{"vocab_size": 4770, "norm_eps": 1e-06, "qk_norm": true, "init_std_qkv": 0.0226, "seq_len": 512, "train_tokens": 204400000, "steps": 3119}
Each number is 500 + 40 x the weight over the matrix's rms, rounded and kept within 0 to 999. Layers, rows and columns count from 0. Numbers have three digits each.

# layer 18 MLP up, 512x192, rms 0.177, rows 0-410, columns 64-95
505471505542440469538486500490464528504512468551491453547487436450487484524534531482480533472521
513521454417484441536523526562513508511486518488458490443509503497496514506495452504570441599460
524474521404485556470519491505539534467487477481497482487511453457517501531423521512529515526572
544466465503527540454593570490475520523542508507533510507549510546446556421520483545457453513516
463493541498487433541501477497544484495565505477498432496513486483513539431492483481507484479583
525478454459501460522497557555475516530533560499502442455484547499498515469502456484491527491512
584493444459552428440467470475463474531446546552450553556515519473521446426489519519529539479528
575514411461517541437496467479482541517488451570548471495484506481577416539471485475525524559482
600475561473516469481457504500476521552538466474472524482485471476489483576437479515488471546483
574579530514479504575521514544555530527450464483490504499447527531500556556520493539513519510465
521455437540534479537498515491518475440507505569502512489514526543458463497451516541507449499475
503560491451526479535495567500526504635509558530516473461528470509461512454523555520564448465471
544462434504572532535506436584474546417488525538502538491537467477553513615464487485492521422425
480530485480479459484528561437483483522638434503490462501557503481481534479472485414515483478578
577502504534489527546562481445567506531533449455502475446438516506519519473518467481520535596494
511482527540505503477457461531478522491510531506512485545462524454561397501484514513485492544508
520482517514579471460473484540456517471424502491476484526440559515501483440483504547553447465521
563475481500568470465562546541438506509469510479559520431440443506447477458414487484548496593506
555499489535527529527490588456464505462499529498540489460462467555543431489541438505535443470444
505566506453510520474503510532454532542554590504502475416519434550463467468509507468447461467542
455472504481494466559489508520497471496491582470525561515436499526529501482515518459570525542437
483515531537527558429491506498558502487492476509510470554532553434457544564514580431477481515529
495504475520471420537600575545413443433529489609544531496588451479505518489541497528479543529416
396552540531465531479498531451475523524542524470504444555491431475509449470450518473545508454563
531575490502544486506473500482497492466526466551496440509517494497427430499480475503522506577511
512537501528544481525543473497518437463574530545505467477434538465489529577545544472492543489533
526446490503520529467477437543524448480476537534424486500516445480496553511427551495518527554485
480474503516513512537554511436525524476503458637494497502542579545545487502496493559493551479528
505491419552491479526483423541473486614533543518547482473474480507513475506441487434557559490508
526490498445478481458511495484492495479529596484543482541519427516483509455514498461537514418496
518539463438492494426483537537560467479457542434567558525486421562468484427476569521549531507540
522479483507534510517515470447428606504494449492466507538506467506455500482609513508504469457469
519465480468452490555439557483442554507502524493518582498550499516539525540565493486458539458497
465493495431534531559507497604503498485510478572474549501531551501512554558517522479521470514550
417535413500489534508545483501518508517464492482475466476472466510455500465496512495600464513507
419436528543498475486509545480479530460427498510495490579473476491583615449575455524526508523501
554545536463497531507516483437559554477446463504492506522523445491531462516539478514566535474567
551480466430478542502504517523529578425496534527483459517531409557501470495487505533502505486509
510496466533492522558493524486547485501526476541559570512584531484567509490512459466537520478510
414498456504469451542495489502537514420507463530490542507645509455408576433517445506479565438540
471464500505524543518488488461499499483509508499460542474483506561459549522475566460480493446500
577415474442505530534529535536544442529510537526511455519442436557545507490474498476546498457560
527598519562453484548461530508555536492437505504464509559502499527528450518613461512592587581475
480503522468445498496455471516554458586561593488481537464444459597570552518463564483512535594560
422482417507513491518541489509519496521538461565471514523440455553507486449506487488543427472469
542554535450516499533504530489504503569521575492544586503497528507477536461510474449484525581501
494515500526521467469496450511564497498441505507385474582530567497502482463503439528513588457537
459560564539575600512557501458528455529586539462476475525487476560490483467504469456484433500578
471474500488429494440506428556495564501519505546526509430523447522452539424486479524492601502575
522535472545501563455482577528490490430478417442539531523439488474454521613371467506408570471578
481428536500473558534493575486462448468477488473494463428481524517532464537480511433487487475512
557572448535541505559432527527506494430528545444588481465476549474589529515478496509502424526566
497504562527532449424534502492536447518441489489554517500519498524557529528405478511527483524546
437539505490489479509501530564483470493548501504453554523451535536484468535520485453475478549527
535460472501506495491521514541501525506548576588497529480513479475532397435495522536493514513504
528451504489576452536523474562503448543482474549508522490605498562449449500559510512465414524517
562519497509471490506475530517497454551519572446515478449552521545517425549515428495482489514576
509522524531502532524525440508560488523505531439444572549476482553493507454539468551503492593524
465520525469500493550556491522546543539504535454513482501460484466443629553437526510509527499503
460488468464466486495462550484496462499460531469533538465547487481518456535498488581546500506491
479457519544529514495456478516586473470395424515521453536472459443459462476435492511496563523514
521484458570457562548450471444432492528491551443492498566493477466512488458511483498492504503506
475457485545443508502498484509503509521553501474497561474476472441487485541448514491542525543512
461592443490410548519523418499585494481519456526581501456440508431503494481455510545440558481439
481475519482499558583473548483496488549549553565508437558533465495465483507409506502435567485580
517476459526518468496476520470520549528483506584471556460549497499511428473465514532393521519509
499497469480441526581548489563489472529530455505436514403514523543543613555531513534469467525522
527516511527520420391497472491492522580549584551508550470493585479526538488541458454522521445514
467519470489524483536528467472479489464443490500504480556487523436486474487492503451502535494486
440428446521505485521531460497429430550457479502450486555488513467490469488497453521517457476504
486398518531528462427536520466493523457513486497479465538511611513466584470468515462435449510486
496448489535535561442503490486556491506463508559523511496533484530494471492429472494481517440459
503527495517460530413462537523510483472577499482542461504501456590456466584455486508431517487474
552474493495479483535506501488449549528513583548467539533532517510497536465466487579525494500547
497527464479539470537478600521511532507525502474515520481471461526523441535527506528463556442470
495462575468510467421508493445478502567485417504452512511571460463473451551505469507575570525461
491535519472560497383571522588456531473424544519501475460475433495423616531515561568502517517497
488534543503444515481500532569524487458451576456519528526538541423398505508502543529389502486510
485552578534503552508539450485484555514443489464522573461525417513491487474540503486475499514504
442499538571529492484551489481425458576492639455428526479468456539490486524523513523493470504560
464543511509491537495519518482551509501418489553476515539525497508505576504524438468475546499473
528541546499529512513531512566452508485590556454483485529501479424483473507510474515465435504497
517467498517450502564549508428552514485488419541600498493490521519525528509467504531445495530486
534510544473482587487478534448576477506473478531484488541532529525506475515480524487453469483561
483492463516537493547402438377446518479422533466524493449492467518452528466532542492493531549468
537470484391543524520504546486479564505534513510472472471549480499519502442540443570404576515491
543485514432483456499482548456522409452527537487499511521543465466494505469535536537543502459522
507519490506477521495546517518464512472499492524513480562510537544520490480479483482516506539517
432475502475515568439531468490489589522463497547533479534500524470508519436525571526405436483468
468430540463546521507480587465522460504447517501491523511420520522526482494559474501479560512503
587499517511511530509492479532460470523504517474453455495511527467485486511565529512477549552546
555431544441573532415503491448476506557436521471509481460510468496493473488521527583497456527499
515592520518584542537548525468450449457494515574513502539513412484477490465463553509466428459485
501546496505564512539461510478487471483476572466467446452494460517530488492533534493530526445478
490492490477482532568548474540561516544459462539489543572502453507442546454494485479497409467471
469481426452534453380539492522507513474536485531493514441429459498519541554540438497469610508461
526481550405585474436588518434521531458495464504501470465486508480485498535554416548549506512592
525465451510560506562526519490491532482478460476499513493483524505509489543537552455553540458445
535420494521464535533482548568467511572419481475543493539444543540426538423488554437537430472458
489468555448413370485480459481507500477627445455517499492517455477499514509462466511468438549535
520527477477533524531471546471497541541467470480497513517497549482571528573503540493469524484496
498513526547472487474489512499569531540463545527492500463495468498542493514529497549471531470501
557573456511540500566427526549519448467475506507482487443535476410523518534522612464550544469490
559528524503494486495477515497506485568482476468503526446501530534532579554502510459434514510499
516546430476518494465562550457446452510519559518506548435588534528547510434519494525531547499535
497603460527575378454519476438528486511526523480527394555547490549476495582474444484554524554509
526517484467502508452502466492508543536532483501483576493553498479489508453460430580493570493554
501476516506463447475483496536493502487451450553395531457564530515545489492551454508505522503512
492512446541527533515572511516490468468448532493471476535464561531454463591476526481481483490554
516515525513474478484519523478433475507541440516506493462586490473463457500460534504435483541441
499480469494469534534477421521502446429515458518543499480501451467487523480496499478499559478494
456489506483517499533437507546495497520506533465457485485438521541552530510462584506420529494415
537529509523547512463549452515466515495473482437521421534446520492483509510433420465498503472492
452491550488496480520458571563507526520450530548433447466510418482414454516530476463510506474486
508508514523462446548476540433483481474567472491545481555475480472465486645488445532537573487455
521495532494523553423463555427508518620534452459514518497522500472565506460491456568553497515468
458430505473376561527447447395471491455536433513485458504437500464502441492550519598476553415501
477403474547492491495529477468453523519502426508540390515479550498508435513539556548435470573515
469484552409524550527550513571480551499510519520491474486500488412447409482498518489552561436479
522525501450515502479569534474572477534503603530590460404516495478551483480512433507475538492522
537472501457511511496560550400486473508506510482518466510526509489574508532504470551507528518450
527469483565472574454433521454565479524450461541425548553497512519555561520519552417491447542474
554583499455486505477556532456566566495513527454473488465488536576462530519566516558499522470546
458511499531525526551559429532475445512494491475547450454471501430490476616454507527456474499540
474447489532501516491518557499499466561427535469583566499398421538485414434463523453605474511497
503477478501533527511484476477484528446488543544436506478425575500519559592513439552534520507550
526468465465494497497517435595489483507499570517454517429476486414508509541457493528510566412438
510430526534515562459512573437467565559525457551436485484452482556474531486427452458504452438497
501518490475523482451522529518472530518504557520517565481543532494475509453521527580494471491482
553467553488510517518517443509471445431493516562471467548480464513531509529478557475506482523466
456492508444472459529485549457447462506500520515485476589459494518535427538498471479488430447453
438534505478531446545471582517553544544461519536591548532546497512538480511465560476551455474535
491486456492500474495506523540483514481495485446560483564564525560481483422514538557498452536459
447454589476486565521514496462504495465482447481521523441464486455437473438480529431447470452511
462434544531515477517477439484536405526519485513410518597436477499521454421520470503502480449472
488426524446512570497581494489439457533542501504518549531443457523419571574473474515386557476509
546464506499527529504472552464524522466568523569469521462540437579474508434505509459547459525476
526525513446505448527498509498501436389611494554433487462533495546462461542466517544550536460424
476485439524441512500539502463506478512435562523574508519462501495532536560472441468498562468530
432518426511559561455512539454532476539521499504476531452490570495485435488475487538499511566441
539525387539516475534539543426529454500425482501514502480451512567547504514372478522541452560498
444553482501501536529539471458547525492492471428546491515488456404491489504435453502529543483491
473499583472483528530518519486460527538512498435442515497481508533451499477549471488512532542445
511456526471477430462441419495492498470549417473559463509495487455425560476511483468521494477515
543514492380533450473520526485470434523562563592550508508460453527583486499446459533459514524534
532493490504445493516500501442551534510494432494513554490514483470484597549546553453458487482462
522539483461449452457468503530458538494494422552475464433493534507492463525474524545507524519485
480517511475492516423438524504480516468485456469509532530547431466464474580524483556515484476458
514564472544443506575561582489526469535515464487459525489544472413510440446410452491522469552554
551436534416433460446604472509509442554472485521486465527515520478513517488472484483557466490561
463431463465515479529448436474470593543510469472479551558402511498514569557461538507416398568460
488499501434394482550512502489557500475506473527507451443517479475509603527548544495577502502454
486454504518474564499477554511558485474433466578515544511566524513510534539414477513544427523417
465557548494516510514502501496531465493426431507542568512445472529500505462483509507519472513511
512504440477554490475458535492549482478526462471454490457506518515596456497461503557432525493496
481549486471530466460450486526511528492470557483483487542470508535516495491451468486520539522457
500512482558505529561441529572501487475548500518498441483506454464504553545503564506499506491527
503517431463493517449496488512550491523537532499521487443449453506476541553511459494460473495495
448554546506521493495503539535447540512504557487546516409490553475504508498491547491530546449509
605480473507465521477474520454471490524433529510507496444558471556504510552450464502503563365573
538545543519524525542423540542451551549425515499446522513515522519512479511463524513543474473489
524505532464542446498486456463511417425557474438579545552504548493486491531495506512449467498502
495472462495522551488481438474512496553460552508488516551493493465492553581533517512492497483520
583449585449516522558496527496410467470512447509524465433512483435525492445530455465478501488439
486474515526452471470465502452544530546479514537517515550535505577465575495506523418441469533441
493539474518456555523480488455516444451512562501526495498576551507570558472564504494514477484442
527495514505488467566511490561451489506498477468545463470496475512490528452506486510487473451486
475540485492481444524417480522495419491443483417538512511541570533481517521440395485462574464436
485557454471535499540478482456500413500455441454519547469528496539518509509546493407534439531555
435514574493497497457494472466518564520563519483515525522470474594509497529488593462464428454467
528503505513533512486489542443497553500526489549479391522420505482507555459514449438455479547465
522538445403560495433478472482543555539506480422488492554476526517493525525538482580412468416483
507477503505501575550520565447478501514455403450537424530524457443510455439538504543467555469535
540527578498513542571496523486496532516474478539515463498463491402449515431506604570539572468555
494469502531496490508473473474523517456528495503435488477451540485527468509461502529506480508462
533522421510535609460540457433539479576537489423526464507461466540554464529489389457550531470492
495511520469501543417514512443521481544492508516498505506500497563552467519516519459472471423454
538590452520401517508532483477460538460494494428507515565443417487461532441537578480465566440500
443496505555510459510454505421434486480499485477456522495548430488480484465500453521501448535496
446514530533501504457390448499535489490503489469489556479503461492509577456513486544528489492482
479518513446498506507594442503458559453494568504543393499482520555476429494548449545559515473507
459505461498509458490503479471500499520518490445540530457516491489541511554470485509529520563468
604605444532543547498459483486477494488550447532516491508502519617556502463380468468515535505476
472508460536421519548443545515459508468431502458503530580492418428521449501411485427492504462484
535497467497462493549422529456485459464524545538508512539439470517500484510569530534473409536483
495560481461441451507466458455424501533469545450443507471477456435568487523550507490569505532504
479486568475502501454471404495482555445537492441490545441517514499488509461526570531479556535469
487469505463481435551484498498519504574465453522380471488540557518501499535473436447447506421513
476445465431555534523521432502464553582495442543476424477501507523449524513513526507548540531489
615499486486515517562526477568459427440512554456496498529581568455538500506473441496425601516462
502545502494465482457428494422468535508468528463451530497554489504474521456536541434532471493463
525534518490480469533447542533541580416483516422455545575517431561519431465478547454533471488481
515502501585496480510546514458526539486502485550470473570542537496469478515503495507409511549592
484466540499580528487550457504436542502516490527541487536489449486508421594566494539417495503466
495508563479498429435516527445465497566499508484461483570498414462449501444573437502509514473513
483494555548563528497554516507450492487513519577479436507454536522556515378509487535495458483490
469490484507462532471579510446435430492493498510512572533509529442501544498531507531501555510450
524449506439540505424404539527544571553482531500510512474505487602441501487461563442468550541506
508511470479573466455516483566522563536483531523519452488480481475477466525465518528582571521400
427478490456493489525534503489599507459478480530559468601468465580608561478453541493540514540573
565531547506655477489421554559526516483515490546506538557457534470559498472511467479502473438458
492511544470526488570490546538548453484506559479496504469489514546527499490515548530452538516486
456515500484554469556512533466539567545505411502459513435515443512523520508478499502495543499503
545482463516488474500427459501489523498584499540511495483457458449466552473478494476509479489494
480513567536533527494489495494550512469479506435480439543475452499545469517529540498479557451503
544496559529465512529529467494537477503506543526410500474470497497560495457405438482488495541460
472531539472515541473489495471512472480594504471539489501498522497542448510532525543452485553517
432489485563520561499548531456469515561569489505518449442494507491529557436435514541519553459589
491485519492520439494547501488531500577521487542465512488442509524518531509543536543490543444436
463631512513501480500516535546608513556371560504518482483493481493512565555462468463545497469515
492547516518502511500523534469575482503463421546417515398514517503486482519506588515418458457457
520475464534456546485513478487502481526480483581518558442554507561554464465458564475493461480529
487552510473483529512485514416532459464461521550534542463512462477553558451489525490493470486395
433491474472541569522427504497514474509441444495457529488501500394487421469434523474486494533497
516521523510479580522472518459508468500456603520569470486481546457465525530511508479536502492526
509546429507514463590463547487529474556485448559477467427564436453509437526495546480483539556590
518497522553556486529438484526513594512504568435494475485482525445532498517539481507544478510478
463471435543488478504514499403512445488508490488454476551524437498551475533459408455518533438464
475469560437497505427468556468515483478406503452505404465544443517498500484603516507549489533427
490563473463562533505495487436418522522518411520514503465470468523442570415493495469485516478458
491514533491453461454580479514489510557547518598455548476500456471503591511476529532523507484582
473535601517500526474512552449549525558478482557483529556504501494513435497529482586441500422503
491573460459444530502472472484460483454538533445535490496462518510469457552557571488531570478491
545521406523572441439476415538489506533500498442449538433459531585558548505473452479448541544483
465559573415454566575486476402530539470564479542463475546542508541466520442517500441469499503474
512524531526481434450494520457496493415480467505510518554512561522544477504518561482483504499494
550545521443499506425441563472509390471546530538488574479527483451532560476550546472480453495528
510443576477517510518521515564476421522499437589440487470478462531512501510485549517556525498497
500576489540496471516514443463518547388497459481455505437534558513540525465483428500493489423514
475459439500568532459462547511540491436514458491488447610465505444528433494544451447537563529449
516513554539524545533497547575505526467495440562592488463519475489451494473582506553523462514444
522545482410506543449608497457432522536542479477551508496533511554482519517489550525476519437480
490492524525524558523538501515442567486500487495458483612527612561471528482506531551453525468497
487482463519467447445517564475558527507503472469490455464531498554480526536487508531554532479433
448415423578541566502558501490476472503536466476544559499443525499474443487480568545455452504529
472568446500532502506557477527491491551492504479496546525550479502527441478514474509463553456467
504490437531461528469433475531462523471530545510482496542496430449545480511421453515573457520514
481515578509492511481473508457481556483531476511498517498517469460529510497492494512455465490506
519554552539440428404494565535509500528500553517524526513469503418469451518528491577444570488513
578519466577417533563396481558572445506421496440533496490509460460514543486462584552541500532425
447522478534536483522443448497498510494515507480457529476551519522452508526512469447483518500492
623547560544533460534467568494505497483503499529468470547476441553594489459407473515458450468552
443514432519405500503510411510517531517525483489533549503527489522509507461547441567458571514577
449510518522541481509585484453534424448468536469466529520502475550476474430465471502542521439468
549491538540474479499515514502561460506484534502518522513500479549498458498505534514475529478541
454557483441448476421484456465492517573529511459540511465481524536530423505458521581471480499592
465524522571502514531454454524541448455483471477507466486514536500481461475570510489458495534458
518548478483438435467545489459523450515491501484493490583579461539537478507532450559389429519509
486415533483516489529546573596499516492486526556580425592567444502542477485517533491540504516499
498547512518480512445498475556443574520496494449496476522425475442439535503439550488487525525454
544487503471511498430509451493520508469541509508484529506523489522501538553503454544460518519472
553493486518480493477426541448567476493464546504528526458464454537434482544399471477485451507479
576483465454578485495462494524542425545433512449414571527504455556474489494541454441521441408428
518484524513434519466521564516493455518527449578470532459505474493537488472501492507460551410562
545528540503532477483472508516441471491525452467451565499457467457496493524471466515537479522452
434505512516442469424553513505587462503445553514487505519526508435555433518464432503558504470510
563501506583554471640481496401471507516507529548441509567516463529547567474433441575467477449597
477548523528493509590458530528511438514422446514515459497509438480445536549437494546461476501494
505540555532433504589479498462487509529554518493495461486482507514612556501535505521529582436531
446562453553549458532473477448500510524467489465485448499559452447529426457430496517547416486502
533539460500537461462557398518475556456556456473478451609497462459505546494460462449465436482422
505471489473510489558563532489509546572465421426550452527514491453513506475515506429512518521469
502542533477505486477552507460468490504520537488468491513509526503489544550487542465499524546503
475512463477451485550508530497431472528529582506467468475452534488442554467528478539526452452489
530484475435514495452530514520518478425528542464519546494541494522526446542495508423518539481508
428503462517476470485443478535523466545547487503560494487373473503540419498547545457522540456568
522489429517436552470498477565522561511607530510428456458458471507576446491491483594494481554474
508510417501500519571472540581425559498525529521417507490499508490515456493528532420535505411432
535520537454458474514509513500525520515502452509494438538547461517481478472501489479469487507539
505415547410529491475465534394477503497474436544417522511539537470532446463468484502462509549483
563481458543426434429567528432489480519546499508476546542506477500464455550488510530444529570550
532462463535432451482511527549485518459511602437549487594462539486455484482510375506531541430487
528474485448442493486449506546502551536508563530471520516442522496603522471566444464474497473465
491501554503468580507502485559430521425451491513515508548557570487490465476519493397467510546481
479518526465535596452475535483500478574519520539532515477457486527541511462560471547488517510428
529525512491445544536472444531533425481484429487484524497475569552540466516494498481520497486458
527556450511481437472494426471454472475518482474458504544537475514518465465572539528506487411535
540499491547472509514518562513455382467526505424522505564474476454531497486489585430488488524522
507495481448416532481522547501516491449517439435475514451521584525477472490539512550506553481537
469522460503450509486525451499530451517544484506566454451483485469501495459527461481465497449484
547491548507584448503457438519544534511415551500483518584516573494431505481474469444562473507482
557557454471571510535550473467552489497493493510569519501496427474504477378511453462564481455442
510570500507475550482463463480461441469502424509474477412464495441556568518482482573505483457434
504534417467467476539440488470446467500492479516490482482539490536497514532509516485536555597441
479545444473584519514464490456504536537471542445529459522567407564525413500551450482517433480432
494479491458582468547475522499492458475445472525452426488483499512403512484586504481469398432449
492503471577539490526500467611432468501587485540527440605516474504572512531453513528484567564573
527501509472537484488500491483492524464514474521479537458481471487504440531516540446504551504559
487481439428475472557491542477539486445526529518424526500586561552582499552407497577472555423526
500473499605533505445431461532475519517501533478500516496560461518506488520501479547508547492522
505512508458508538586495562493471547547393524541517472528498509521547594560461492432517477527409
519502454543449584508429516497466497486464511549459468478527461495512537560562492488492430505529
513511466495463479519473488505518523497457464531547496445550516488448484557516530594554482485478
460485541489483527498547489481523526525533465490508527554508500539484522566461548522418492494543
509506526557481460456469515523487473501500506505463537463470509529428504529479554439477452466473
526517472523495473487497488544501516534543465518527486536485527490522541495512522513439500464475
472514481490556604558484452510515504507439598516546471511443498535424452514379531449519474503456
439504440546520470498548500446475522470494539411497500532513545499524564477454482463477495496482
457504488490499468501531605441488548477567502473474486503464458565471580423511446456524480496515
517489457554508441522446514502534523488531456541464508558505536521524517486437521524567433509489
491579504541575438528494546435538488558458428541452455538525479512482540507525528469584473586571
485518517481511455506570459471508559438488544525488480468526514445425456519458474489492516507463
508460568537499497535476450444539575571469478445590503515503542521527516529475548558496500469519
464485503504492418531422491490550514630492453493459539476489443466552528495534511502494563529472
460470511538492579477526502508513481469476583522513488455462477514408415528538437523487473455509
539481494496523462495446441524463493484582527515473496423470474502471502484515512570463472456568
486428518566515463518472453461559529504467485477485469464461516503438474460463590474463497543510
494454547533426431484441446492573507419474497459553384545504417544456466538494528546469519514518
503511466467542458473483502527523532449519450485495596551542468468463462482554581493510499517540
548523445494552486545550545534487488523483568442480534489549446470529505510498508468488516491563
516507517572454570565471498512457427523461457533530501516560489512430510497445535516470512486540
484533504521561455571484488533507581448597485512543426536454573497489584533443506536495493412506
485496517512521503465533465548540533442524483542478461510487470502500546467506483497527518525482
507477458516548550522445505521510431461571537449524512519509488496507549530536473532509591460480
505486493556478472471508514540521497473507508458534497439539402530434527492470508530490511561530
517501490514453465498485485560511442516528491561489447456484487521520540586462521487516529511482
419459523596494500544488429468554585559523534447535534448445555480517376504506502498463439558429
523538448475491491512455482441408565496455502510456561487410522564478522506463428541547512474509
532534577503527504527491517531533524496482461508492571503525455641473532512567551426568462490447
500563508495541514452507419525484525510521414529522481600563473482459561522535498423506444479543
442511420487447532549454519465560478520440482436486479507498469493479410460543532509520459548504
486528512488539508489577509485494489507468570564547474511526497481510486466518557452481472488468
517474561459537448550507457449492521438500486548554520512512511496452496540496458483513571427538
537515455557464556528485558531530503458485485479465441489487454483533499581456543493542484489548
533449463509517513511443485449497523498518490507489519474531436539538479551559530470506549523469
547479445505534522514511471554514556516449463526533571495502424433517552545513493517480553506508
515435460524502536449527493514498525494554513583424461486526492445506519488450538488531546540509
504538436532493482505498517456539502523517431507483561486556590510573499616454511513514459413527
586496535607498524493521491504514489503461585502554526513501507465418555507549495495550495518535
472515496544531504487563486480460499478462580490454452508419466525566518494513506472497512481463
430553463492411391556534581451531480537545451507514486533459526525498509525501507558524514468482
500475453540523482477478491507518517503538523525527530458508503502495493469525506460429538540433
498513444556498493533459601452463514543490479457464473483530508543444537550484438502587441485569
511469501410455464510512489479522511527445524512497511470525504485422411540523552598538460501402
510507541564478494473410513490551574614532523415477473460501468497532484459471519482543455529445
478560450473450436452447510475517473499488474512449527519518487480494479576488496523482523484525
516519462498461496440488597482483480444474475516601482510448510429432469439482522457502514496493
573506581449524468405418543503535498459538486489533535579441518482566476476465526468489520474479
486505477445531463483530505502549487473569500466506539522479519496453541461461472463543517467538
526512550506458488469487577527538523505501459519446487496577496459457527559575485481502484480501
448494520521488564542543555507593524453488570577417539540534536526476561529492438473500564508583
558484491432468524438492498565534513461494582542568472549449503491561475519446470532453446553593
560502487495484490506486462535517539549552469511392534507464483424431582490556553527465572478444
441545554429489505451529504436529485454481535447482448519475435472543496423545523451458519505515
418478509456441490458478568472494524509507531418477514480483480537545547478420493468503503487463
571449517464581545493509514485499507473471456411541463535552482551540551520579455540555425444459
459470461497530521448470591525490487557588512479471510501467489473562483471499521494520501502548
465465535511567470517482472496531546451438511451470439504460518456581443494483454446492413524471
536551476511459551542514552484484439585493519442483428437505441519434529513543463492486511488508
448498499506485524489499476575482495457558539459521518491523492521530570541434466507519562489479
496553535495523504532528518530559490485460515492492499450484560456536458409489525557563513484533
527505452503502623573464486514464461474555471454542451531413481533546442509522489465461415509553
514460513415501470505558475491543514472440452527423455505498497553484477518583450532524547512509
497472589485487523558473485520532549456465504477512472466519508497529448493563512494526589504498
546519525552438564460458472506490470495510519534461512497434470472534460506479540471486453501516
545590415529565491466459441512497480566573473479465506532571505516568458477462454433514412435390
494526564496522454471513528491511538476544498484549468502607498479510476401471583414511482573403
526437533498484509440514424459553556536551573527568436530539451480515471495528461513502542454471
585551442514477449526458561567444478487529449547444484485485473483509523490498462512550468452476
481467447493505485540459487417427524588469490444449464454548442501551500506516497504485467476544
490482443487519523449449475529496617488464491515488533478578498452520500444516570507516498510549
533496601493453508484489441537508578607486476426512501448464440518493496477521508542473511453523
528517466533493510522534494474552508505527540528593475454487560502453516501503541466534474531512
457479493533376527497469472509530407450589544419420505491489520471497438479459520473477557413575
495512493521465557441371467534542478468484554429430475533492544485553448562495444485513450450523
510481536498515578468478478513527496492476518452521477491484474538530522533502493502566566533524
472424501529491509441453514544489484502523504507589486573517468503539440450412517486569512567528
451496489498517450551494483496519405532556475436501511538521532488532434450484493537508511482574
438498480465515556645539654522448523530451495532489508487464515448460515502420526546509487557549
417517502520489468548522477497541468497498520456535498520484525513437453522527442515439514494525
552498495519497560513510480491483512508578535455480443512441528523516544542481451463537459407542
473562497597515569492498508457464544507498497504480478582547485480534476503465526478480506499520
513509497560475547492555440498516508480503486468492495507488462466532499466497374478512498555537
553504520547542513481549424498525505543398477512502483569463504552490466535508534431473559479508
532453546476448482476490549423566462490480496457449539496439441565631450489548471490523466485493
547433459584590513485518420522498542505477508510468513450558530525522502463542536502443528534475
565436527513520502545456405466472500504504430440506474506470509417501523583508528501519512411537
562514458554476510414510497508497467495552465528496608439491463518488564494504511464530492563528
485477482474512495544512453525514552601519484423484430562586411497508571434440459538515494497452
444490522493463467444493526549468407447490477454392480477537497457439471513483447526518549574517
507556463489472534442487460458486409493488505541480494477464456472437638520538539516561546489551
536552562458509479490476471493547516402547492494458502512487562489459561475517511513525504393433
492504490526492527516459536451497566526543554503545507485542487437499588478521533423550452512540
587428484538550520507456443488458429552474480446479426495473611488521461459479495565510462493551
604452526514485471540529411509499481567567444452497584496483428576494487531482484469527482455518
488405453456525492464543494556540448490443511469506525502491511452452490501544519558495507484597
550540624514510468421504429522487532448567561471448492446530496512525450508543513531452562433448
521581436507534533459535490419443493546586507481487435466501543555506513527518530442594504495507
508522534451533490565464561516554474430469506514576495441502499547510513526482486491530498465500
526444514527544489538520502597495463520517493462410522546461572562580526494558480544463466540491
505417522516503509505520540447495421506510568506488577452486510547530481494462500494448525539537
529519455569428545482568511463497463546489494433465482517556497487507478487512535476496431467525
481505473496537457471512501490481494540510551520507525525543579441446509436475484484505491485523
535547551458462488569489511476407502465542486505527500503609508504449546473499451470435565511505
533491494462484488478496488539525453482521540480555527531550515509469482429527444511504454478526
423506594534442465461533409433559482514442572501511482482430524497509462497553526489514535564514
404466523506441488579492519595493489558478575447529524478541539574477455509490522555508489534463
559483473489543489500537442595497487532476517537582517500523456564493401569511556541523520586501
475541425495508511431510494457517595478545463509499530479494461525503434491452484561484465593511
528480544569528546482515511456525451561530524521471472456484574500540484498529499505548492535537
475529546464505408439406432531560460545469526546436428543497442471575433484473452540573569447515
461543469487509511520508517497487510496560450504498521502469511580465516542549474470458482511517
529506556507527582550509492427459535489455485411511452427506451420507376535449526518486511465508
532505453453533495432451431462547496492573524542515535455571475458470532422516562457569476496443
579563484469465512505454544480443465514524522474415573485462451488473494470536486502483581568475
519469481535508468490480511470498505458543497517538510463493466413560514549464510454489467467422
451492515511462521512546503418546473466534475492416465492573482456538466417571439464495461457544
510487457526492448500530491498511453516500544524531522469503486497570529491518531443487453459470
507513462497458443518463543548538538476496455466507522447440512529484546440421462521438471473489
511485491586465491538515456483539526522569556492550502520568493482553514508529477437546493430482
556425481446502506506547428445536492523527500454518501473464511458540548522438555523514554481466